{"norm_eps": 1e-05, "qk_norm": false, "init_std_qkv": 0.0271, "optimizer": "adamw", "lr_head": 0.00483, "decay_fraction": 0.678, "seq_len": 1024}
Each number is 128 + 24 x the weight over its row's rms, rounded and kept within 0 to 255. Layers, rows and columns count from 0. Numbers have three digits each. The size before them is the row's rms in percent of the matrix's.

# layer 5 MLP up, 1024x256, rms 0.0674, rows 967-992, columns 128-255
103:157127110125134127142132172105147074149102160122110108098166160111133159130131109127122128128083107142132157152136145110151097098090116131143167171107093157129184108124127111152112100122146148130091080075121156169117141141151121154124175126079132123118135123137130135138139119139109149099135083163114154064126144119123126107111143113137087169173121093124115148137135123070102127131144
099:130130122142144128106122084089096099157099148122125134117127160088107157177163103126118135110124123127130110106150125140129148119099128178133107127110145125144141091137152134131100106167127155092101133133166174117125140150141126136118180132129130138118054142069173145150115139100150124126117117127117099152136172116169145131156123139147104150131114095134118122107125111126139170166139
107:130115115136141123136111119105116162122150119108155198139133109158106120150160098095129128121083138115124115149111119102124154129109162139133105140113157166144136125133117125121122124171129094127132112126117136127134109136167137178129091126093120133161126140112133101148133142130130126111124181178118137131116134130144139113140208109139145120109089140154132153137112124136132084128156
105:071125181137119142099147131144080073140135152133113151078133126080149162132078155129088143148146109125085123132117115130108168149107124112124149162155131088161134090086162129141106077098144142108121119152096170119097142099149108137124143133149132188141128127109106151115085128078167123129085155107094144085121136121147123137085106108123136124139126103145132133138144110177132180168102
106:158138084120136089119109128146119165087128111149184173095128138136137152131122112145144076122149120136144105083129127119134146110144114105164122127112139133150128092129114114123100132149114094151118145111142097108115116134138127165148113123075133115108133118113132099127096130155129121100156136148063123148141131114121118130156128148137084130129094143155142123127150125075130094122103
091:108115153135113099110107128113106066143064121146111142071150115106139143139135118128140135148149138092101109134127156147097112110121115142138109159158128151182126108141164108156095138180135156154124084157083166147126159156173123147119137143131123126091106121123107163138151133092135127135115101104142129112140129106121120163130134096116121128131122137117173146155140134155108182125127
093:139110147137133120069132106088146119142114143107141081117077141162101128141152133153086142182103116128107134100133099142162176141111107135140172145135148144131162146145137118168084154107105098080146128084118159140126130151119119129086150098128142114087119117113114173154137138101095142135132130135076126086128124132090098110147141128122099158133122121123128105129146134127130108175144
095:154137087141121133138138104093078112180094159126133158131148118119130136129146112105113166122126147128168112121124110108152130129124090145111092133134115119171160076132121111170114141148091138117107124124116159158144157140181126126078152135126123146145128159094084102136148120108119134126087118159151150157124177112111154176110133114106100105089108089130106113101125129133177149144137
113:081141138131125112109139102146130100093140084120140159150115155104158096165092122117143151115161115094135126147128153156132169089114156131132133112078107122131151069156138147140128084078124148096122165160154119104127124115128116118139123118101108151133107145160096149136150173133132143130108144111104105086174115123158167134111114081128115120134091162157132137107129108140159147115100
100:108153158116144113180154112135131141117101125122112127128132161125147145113155155135141088117115126141140133119123168150161092146113133141133152179105134127214176150126111111092108135107112131125090112134105100135151116117174121156138106104134135127070082125095116076138090129125130112126136108133096121128120135103121097095125147112123092118146100146154115127103105125178180138128136
098:109137166149138127106134145152104130110108131145106126063120094113139151118146154155150126147147107138094146114153095126127105154107127111157149147127131148163203171111124094168068122116147187096110161148121167117201119123113117129147146126149128151060088121174129147127121148099095147111136135144142125110125139102133133081122119112135127127122116127131128094156115111153153153145116
094:158132110183130104111152131078135127159092113111115096169128137127132163124137115118141109102082115119117152144098135124116150122092150158118119123159148126116139118130141183127156106140164159088137112120125136154153137099186126127111132105147105124157171148158162138150150123111125129120160153079139084087139119128169154141110149097103140154120109132130169116073116111150159093125149
117:162093041161055131163122114137130090132093118132164119074120145107118175103128147089118124118098087106114166166112132110144162152126123192143118170154098121148164144120117106126120102127139124134109156175115147107126140150118129124126108131120138165149154129117147128149134126173133143124143132114121114132164143093138147139104121138113131091092112128129130152123120117116097151129083
105:149114098098073117081113102138106130123127144123147136130209141130096161152103148125123129092130138141113135115134126122100117104137108183137136201132104165110138084097073114146156076162139116083136145131121118110124151160134129144097105130114135091136109115131098129123135115147123133137095131140139123113125152134129138188104146175142118054128114120141141100098096122135094105132126
096:133109123117116146140121146139110187115136105145149128132125115157149088140136137152142137124114147161115130139067133138148160113106085093140137133191139120092132116109152173119180128112151124145139176076119142144134165122095129133138068108109104104115103136142154099123117128173090137105155173128123139105126120140083147128146133144139144109157126155112136104123086112131112105101086
095:128140085111143119135140088105090137106147128122112178181135154136114111122110123069147072109100136118125132163148121143165190110151115162139118170148119152168120128155129128130118132161093101146148092117117133149149127155164140135115113134080122146087107143114112120124107118149155135109128130142121108147100157137127132108126130159145095087137115127143136098141107119116115101135095
080:098125095172178153139146092117121170137133113150122110135082122069154128131158111070134142100110127181112115122111151149104107129104122163137082090105126116137129120133123147095108174151135156116135077091143100127110118136123115133141147120124121108117115130083143160141149140146179105134090132144124132134138137133107127102185140144131144101145149132129089130139111100095146146122110
090:137144165189124139134144166104141150117121066142145141112142098111124119163124156133164122122142112120132132158084124158118154136106105139132121103125131086137155126159130121125196081174184150119122144157116099110117090142131128146150079092174124111119134137131125108169168157136119165094137139113152154144137113149171156145113149139115142109097085144225133183133135094134134136134119
091:109149132133131114102178082105161121128092066146129107114147135128100151120130098123142087093111104120144128165132105121115148137132073128144108113126140098124207095149130136137075128159185129055124125109131165167178180113208121125106100127145132130133110128139141133144153118126132172104133130119099120112172135138147146111142121110118130096111118107128142131125149120130161170128121
090:110101065126115177119145106123127151101131129138115095121090137151151108120161138087128114149126118182101139129123129059110129110136153134143104125149092158098154112118138143142125183141145096071086120129118167109175181105155143140106158130136158133119098127149104140136092123120165130113164144140096129103145175116067127107144147136146112160158124126126131111132111116062195125161146
111:143119121131147083116101112124145105172149143140182137163135174118127133097132157142141115106104135130093139136137134150124139090112125136144128176139119138111107099141156086104145118105141096138133145119167112123135127112130133137111098133098134139132142080153119143133094155132144124121120160098118132129149171110146128181130145103130073119117089136133162193165138118106115138134142
105:157115146149113116104183148110163138123145101146122140113131106145145146137086130088127100098093126184107122150131122191145143118104149145154117106133166109129167124116100184164100096176144162137118135158132212122090148126100130156148128120128133098135098155121106106145124126117147141106124127115128140100112133167145158151160083149163138145157126122164109151148117104095115107114096
159:092099088151111129122102095101101114080127114132113081072135129149146146126123125085144117127098111141119104168088106144181168138127111154117151117143085140129094089150139127115116137131095130156129134127101147167146129114114131165137093126130129113113114104128138127126131144117148116103076146155121158091142144120103165119117109131110160125140123143139131133109115127111128126179130
113:090118154117175133118120103123122128102148150119087149085151144158138135137073127169150113088146106172138134133130143111134140103140091097139131154136107140135152100143145158146102138121113141110139089137144092120115090183166127141089100119128123115171116150127106150110131138131127141119096146101032136097157147109073101126119140096140071108138109150152164114116129125119167166135085
104:105118138132129134113138134115130167117170139094134149143132154142123144163154117124124103145093130158126124155102124119177138111103064158131122113118116172167150123106123171169112142143119130112085111088176122103158100094101139142154084107117129098091097129107147105164142140200138140092107121145102141159138164112138139137176113142135145131124134136099140115105122098095127117112117
099:138135130139154111159116060100094114128096133171110149076157141122125154127073143141147118161121133163097144137102135152114169121085132129147130136133133131190143102108107119164104165111131169104117096113085120115098142119140113143133091141130142131139072113183167190137156161093125129122114129137113093147173119155148131117109135118124118104137121103138137136133114121122109175124124
# layer 5 MLP down (transposed), 1024x256, rms 0.051, rows 967-991, columns 128-255
089:119098121130116127120083128134140132103126147149181118123131127154104156113114137060125123120118130138168165085115122084128129100117132167078142159149100087138099112093119100125128129152112141098187136120133144107091168131151113114110124161149155099109127131163093137113111112171147124158140085150120100125150099110117099167099147154139109120116108119167131127114089224067122110128124
095:125148173125089104171113113096132140100140122101136099102113059096139168125138153173124120129120135142162145143097133160136110146173159138121088164134116128090126182133132122100146100127098142115142125192121143149142105104130131105111157141113090145099133093095092112111069122165124142136150131089150098107138104155109126096125175123125144076080156164132093145120144135130130141114125
104:143118116119129120125104118126108147178143079127131135170109139135127148128154137111144117132100145146086133123138135100130094125167135109113117143090153139099159133108160156096138119085138135131144186138139127114096124136096112091173166139110144102107168101058117134120115120115147116153150147146095139163085156138128154128149134136131102126126137149119150165119121093110176119199133
099:172120108139093138154122108134140138133130114128130101128135111098146119132152098119137129127143136138111112181108138106109094115130149131106098160146138102121156128110145131077121129122140166146158174112129150124142154180112156130107144151125144115148145119105091125063152119117034142107110142117212132165105179138148137128092178134115138138129106138115105149053113129128124134141149
103:109104136114113120125103129149163134127126128147151136159143149139132119150128161151135141138118118134105140089091142143189094094133131105106153108159148125098088105113179203147106157143143156136141166154123136136139149131170129123127114116096135150200113125133154152142135137103090153154132085091139127100089063078139117135115126137153122087166082119159096118118109133117141124155142
082:148136171114100128169132157140121135163137168134161142095117127159121130148127144088089122135154094142123132128117182127119160093111152127129127168093136169128104151101156133124134144119115100144102177147125163096119129096113131116112098204154128142131170123109098108095103103134151168146135100145145135090174116145128143107121165097115137148120184112120143152098115169132135132102120
091:157155126136097149151132123145154146132135081122135181123144097099146166140107138075137179131134108105129102138116104130120086153106158113110109122119133119181106091098106107098150148118147138124150119113099133116088140096091108161172142162119123112135153120156126144109179136108141128127089110113123127056122143130099113158116128130150133161111174189120098096181128102090119180128139
101:128130124124114112154133105120099133130182139122146151128139105147134148105117149146131127144164179127127124135094140115095123109169116108104087157117123179079121137129127119156127075067100122096118120128160138083120137175109145133119165164143143111136120116097133125143141139172166100152137112099113093160130142153141147088168122124113156072104145110098133138124159121126157144126118
124:088143110139090143086123137107116120145128144110136138125140095149124123160135157135111101151112133145157130171170139109139145117129176148132142130149138101136130153133131089140151155172118119122113138138142103084117102154132127142144112110174130113112108145153165143108120136074112145167139132138152144135076137067103085121102137150112108099105132136110188127138117116150121119149115
092:097136131133093126117111093136152163149132079144124148146112105091128134171111148114107128145126121164134134060133112123157137180148124139079126105109085177088118109075096125154112140099109147069149102102141158098137126121123136100162139130137161148150110115123160147086132144136107097177124108151122114127137102161150140113162087113137111105131133135099135163177095184142103145121102
090:119147132123110111161116157116149104144089134142129162069139110124117150099126155147118145132156113117130124129114153173113099124125124111100165129147162097133113080149174159112126113118157123115105121137092100112137110116128140122104118178104132130126154107143083108078119158137089116132166118116132138092097142143106135125120121096123116142135190134113125124110119139171097102122114
092:094100132124127084097133097144101115148096145125137127185133123133133084140153079121114136104132179155178132109149134164128184135130101123116099120100114103139116139128154111159117172113159127106127159164126111098138154139130139150109158169133163136155175077162134095095115093114152109158114122126149170115136122092116125137103119124140147142125136102101138106138100141098163144109142
116:103125132142179159073138101152148150106128120139127151094119089108117103121126136153126136134131147136109146136108109118111112092076109163125115135141090110118079154171150128125156060144092118137134122112124144111110106115138140134145143105125141132118170129113109142161111140135137153127078096135153155131126099145099133107111174131131104161139115178128144167142143122126125127113121
104:097066120132133139192131150121129096152125124132102092158078185130120116117162112107124114104140139141127118135150160170165139127117135107143099097086140096107138161146132145095159132105102137145139108079152108140119124144116099080114118137151109163145141136110137105131105170148140126125132111123099154150164125095104134112110117113121127161120120075065102166170156153124134130097102
094:141109091123100137105139099118150114147130086139135119129138130116114138128117164143104173135105132117114115119117149117103121158121134154107107164082129113142102159152169123126118121132140109133125146148150134090159121145146139114129130127078159149139116113106105091154167132144122124136128115159137134135078106159116112118094096096142117101140127126128115147091123101133145114170146
095:118134153141165135089150144090163161146079146131129148129130114127142101095137130120108103128103152151143111126103126136115103127086152132181190121141119096121151161117107182154166122168142113102138156144150090134132128088103134141154113113168099125144151105152157119132165161129067135100124158090132154119116066107129127119146087081114143141166102156170080128109103097149121088123162
082:130112142086117119166121101077130136111125132113143151160138126146113111165095155146130120157122146119109120112117155128169137105131097127113115143117137089161149125149129120112148086127098121147149161177128137113124133151116160094113090137130220132148122137091137110099131109143141118168105084143121154152103116141075103142135158143164093090127136131087149151125112172139074164148144
100:110113112101111138120122093152125092130124137142122119140134158174138132091095123133097102127145112159111103153148103122098110107120144142146144136139142155118157131114111108145096145113147099087090105114124144120153153122140112137108139211092142151088141157129085138065068141166141113114141124150122116132144135097111092117142117138197077125176168102099122066144129141120142131118131
093:098146102112124130150127144090174123104165126150145137158136148128149131087131148102139120139143118138122143129110164139189158087152148178131122121141129138122115057109136129119150115135117118125134113129107117132123148127086139120091106180093155106081141118122130120105137135096113113112128138158149137126119103074111088116150127109103132091119109123134162134156102223102071146169104
091:132092135119117141146177138133147123114108107141143136132121161110128138135140124122139145135125172094114107101142100135105128108132176141118142135139146138097121153099107109104079120130113159107149103132117132113090108152116147119154087176144111122152118104123147144118119137152076096096146114124143154080105091158140099131161142154104115138171104158155138088134090143152156098116137
111:160138072159115148111109117124121140124130147158107130139086143132133133154099120141110080085084145117086102125129134161183134110146113105128108116137129102130093102154123166107133111155142089162132146135109109160089142088108139119120099143143125122100113128112141149164103200157150117152148143126139112115149127134140115152121107108119098174135127091126092171144147144130133134158134
099:133170127111113131125135128109107076126127127093128120098107136135121175090147087129149126176140183150112157147121158124119133130152144121108114147119112141098103092141120120113188133104154126133113108132131122155159138125149125112136135155135165136127080190120095138104140070127161121148107122159120125125156131071110123126168115096134109104127127119137104116150121143138161123163115
131:115114114125117112121117109137119126089126128126085108111122130141144120124125136125141099150111133128123095143102109131135159105152127120094144111132123131124095121123134126118110132125117136149131124135128138152156132115126136170126127107127115120131123064134126137129148149127131079105101147138135143129153157137121155145117121124082138120134127136148129129128112150128135143173117
111:108130106113132194098134108114128101144109155136108152096128134113153162109147147095157115137118091146119143106111113144113137134121153157147166135109118146083171146137138168127150100144143140130132166109095157140148169115121114083111179182127135109162166126125109129116146090127066121130135152093093122125116075118132106109129107140111127152073102097125095146148129162135130128136146
112:132113117135126117152136100169132089143112157170128124148148155121118128116147169143139107137126098123087155164108136125121090087144153118089155063112158110121130189134112138136165096170129167121108097133138145121158110149146120120117125092157131097117116106114103186090133123177137152106139117139143073084152109147140136138097162141112170097111142115160086151126173098151123091112098